Weights of a small transformer language model: 13.2M parameters, no biases in attention or MLP.
Each number is 500 + 25 x the weight over its row's rms, rounded and kept within 0 to 999. Layers, rows and columns count from 0. Numbers have three digits each. The size before them is the row's rms in percent of the matrix's.

# layer 6 MLP up, 704x256, rms 0.0782, rows 0-42, columns 192-255
109:510501496504516491494522480505513483502505453526496526511567522475523521534483527491539535528474498467501501469560558511513482484475461536533542484477479505501534519526523452531480509506548490
104:470495482480549510486488494455499532479494500500556459453456473490521504491527535507496466513491461484475477458465479497509461517491479547527560536484470504520484518469485443446526464493486537
097:455473470552457479468480534498510491502473519531509523475486535467495526445527510482531496519460558517507486473491465498491479497455475505528479508484479516496539488497468494515519499495484493
112:508487471498539512513521524537526499466523485521451510469513479507524478496439520468493466524509534477511510509467448490511503508507540510519515482473533432529534506498529503483496500528529479
098:443475460506473475477510500517516505460455503550500468489535475536488504520522489484472489455478536502541477523468532506515491508546529502514501520506541512477552479434509513464471514509517452
091:539549468471518502493510499517524510539482567490500520517490533487512474532483486503517489523502504530486500506472513486479530450506521505511451514543506510500515496482488543506483465445487500
087:524497526477503508507524534473461480542566503513495500526529491545477486508562540495500463483504519507501493501488523517451528484493442507534509529514488478504492507479534473477514507531488518
111:509508499495481497504500517500518497502575472512513488520535466529492532528514490509519540494470492556456528509495487515458515496476498533480483512540502498478473503517469482491488481484495502
109:498496531446474513513498513487520462487497497534527468526502493535479488459524516469519475493520526471509509523467501484509536471516485507496494505502489541466511488507488474511480505509487515
107:497532506478513505520517540511495502492506502504470558539531527512526511546491498498510482489467491489461489493513457498573530507498490455464513494461470487469462539448509526493521474505500481
082:463493512524468476536521492510489480493488496512517526516513490506472492531485537491493501466532521502478516542526514516470483512506498512495518480525463505477467465451476497471487492534490476
113:499495501533484548466487491511528498544488540493465491486459523517527501475501485467500502488501522528487519464499464515531561472498540486545493509506516541552521477553496523472514460468526464
100:499512478513489457480453506480484513504503515485474532505507513470483497506504499512505484465511525497478532522481511540524473463470496501511499538495526519534487500513487453526504512476527508
096:505495524510513543504551485494520461517470490482488521523560505480460471518504464522512497481457485507531466472498495490484512478477456490501480482513462497505499531494535489505481467511520444
089:543486458472481520488498529477507478546510483467507469531519465509498542510524483503518472475508544474508554509474478523504501491463514474488514475504548503485484505471518493493497518525492485
112:519518482486487545429528502472472485494480482481465514488496483496466527552481489492516505493507517506493485545468502485518511497505543527511558546487490462471527519469540548465513526526504470
086:506476522485490503470497501548482504473541457494468478523502507494509462514487463495478462486533520536488516525517476459514485453482466427498542505543512508473532513531472540491503495469504514
091:515508514474528464523531554458537470468515490494499526492528478509487466511506481473523497499497482491530526468516524513493515498482465522477485505485538470531491535478538545484439497481505465
108:492512456455524464486466569495487486508451482540515511489508535500519519515522508459493492490531520494509521492515461489526497520493517510482552517511514474498513519539485461520554501449495491
103:511502469461477481499496495507471537481484504504497507488470520482453476489472443502464517510536514554495517483485510533471527502485495520489491512456541486523499534502548493488455509491517565
086:498510490516540497458542517535511525507474450494549498546521518495499495492514497481458512538490504503485510468525530473494493464462470498514492459475488495489473500540523531512491535503489508
097:510501510514471506456497482522503485495489502543473559458478494496485515465487446482539473464490482475517499467488523506522488520488519496503538506476534491505517519511455568552468519491503538
099:460509474531471483529532547517499477478450494499515468475480530471516527501513530499529506509513543461558513490564524512492486512519483538536501513525496475456478472519488514528478498509522479
107:514530488475509455528489536464473524489499489498478481476465518518494535557460483438490482500502522507471466525453507513506470490491519457472510474462486524494496534473494494498482493535512532
096:509487506515495494520475497524523488488483563492554490511510516487513492458448484470442574503499526513476457492478493465507480524455459504511499504506467496499483430500527532447468546496499489
100:490466504540512490499496543503504515487528532480547517544501459456475532479481539479552508456522557475444536531492485475508521510457518535508481532492428468478492464496489475532543471488479466
089:478516478500505518496525533494536514468459501507494528516520485429478484514504511492487509503460525500505460550552509498487468492524502528475491496501489504532523488484479510508490496517488517
098:464472527500457516547511497483512501514497477465513468510462488474509531500523483509497483468513516538459508504457500499493509440512464488537483474513493547486508513488471518503462467488506521
105:541491444517486479497484490523484478530487493467489494487541465482470514487502491472519470495529480467484506489507500505540513476520496451509501497455489585523448466497520485501551533490521501
102:477465491470512482541457496493489504517446560517495485465482504526474529529501517531497510525523474516508575502531456473487506483501508546500486524552531493488502465498524472527484506524535493
106:501516457537506512485493491511452541494472477489488502470482482542506496531505496497459492470508516503470538512494525493472493461485446488517452533492531524490486506553510487476541471450538502
087:486511488501538461485499496490472483451452475501486502507498471494503525497492437476511513521471537470486518476513489499524541506514492568488526517547520493525496533524521516509549464460481498
105:509492490501523494491477488525443479505496518512492491446476533520559463491529538517503509543453532453500520553504440496501516496495468503469507514516498436518494520485477512462491502522446473
097:499532489522502475514443506482485504499500488497465544480509532491485486494507485487504491470470452505520530503523499494474505485447467491518507476508532508548518534499480502546552474493483556
101:510470464481461481479534530504482500494487492527505504496541502507520492511492505476501505527496485523499537550497484502496493526476513489468480509538520520451510503476523494491529422497496460
094:465544487530448527546510566523514490518479552491479547498501507532527525476488546500492492511458493530473520496538490483500487473506483478467554519500470472489507500497524513497496515512532491
120:505477491486511497520513492491499483572490549520517456452508514505512434471490502486567507485555511537492505537509495460519529513495536497470438499492471491523539529489483477476511510488500517
099:503508504508500465493560511506515538506489454532538517510515524493437519484510502465472518487461507529492507526533492508467488535491499490444404507518494513470493515475469488516458515494514537
106:538493492487449509489498484489510457498488480524518517512507512471462491466475536522523497503457462486520488475471489500538488532505520553503498506494515549502532550474509480483491491534509513
105:511473505495552466488459479465480476506468491498508529533535473521508522461484466463461485491566500484471505494495466534510550531482472547513536533537490499538492491479490491487500531483455495
134:449485508536549507515488497501536509484478513517477462542538463511495489533525528466496521474493541514476484497462498514492548501534476526502523510524494479510499503499465484506490490497505495
105:495499500523535451486521486458478503535520489498522470513550424504471499508510488519513529497497470477496555485445487487530496489517481492442492467504530530516492463477488487478492510499531493
087:459458501501447499499506555459473517500524510486494538546493507494485525516518473493496434477499488484501458526490507531485500498498558511523477548471520544512526504492463479503524504493537500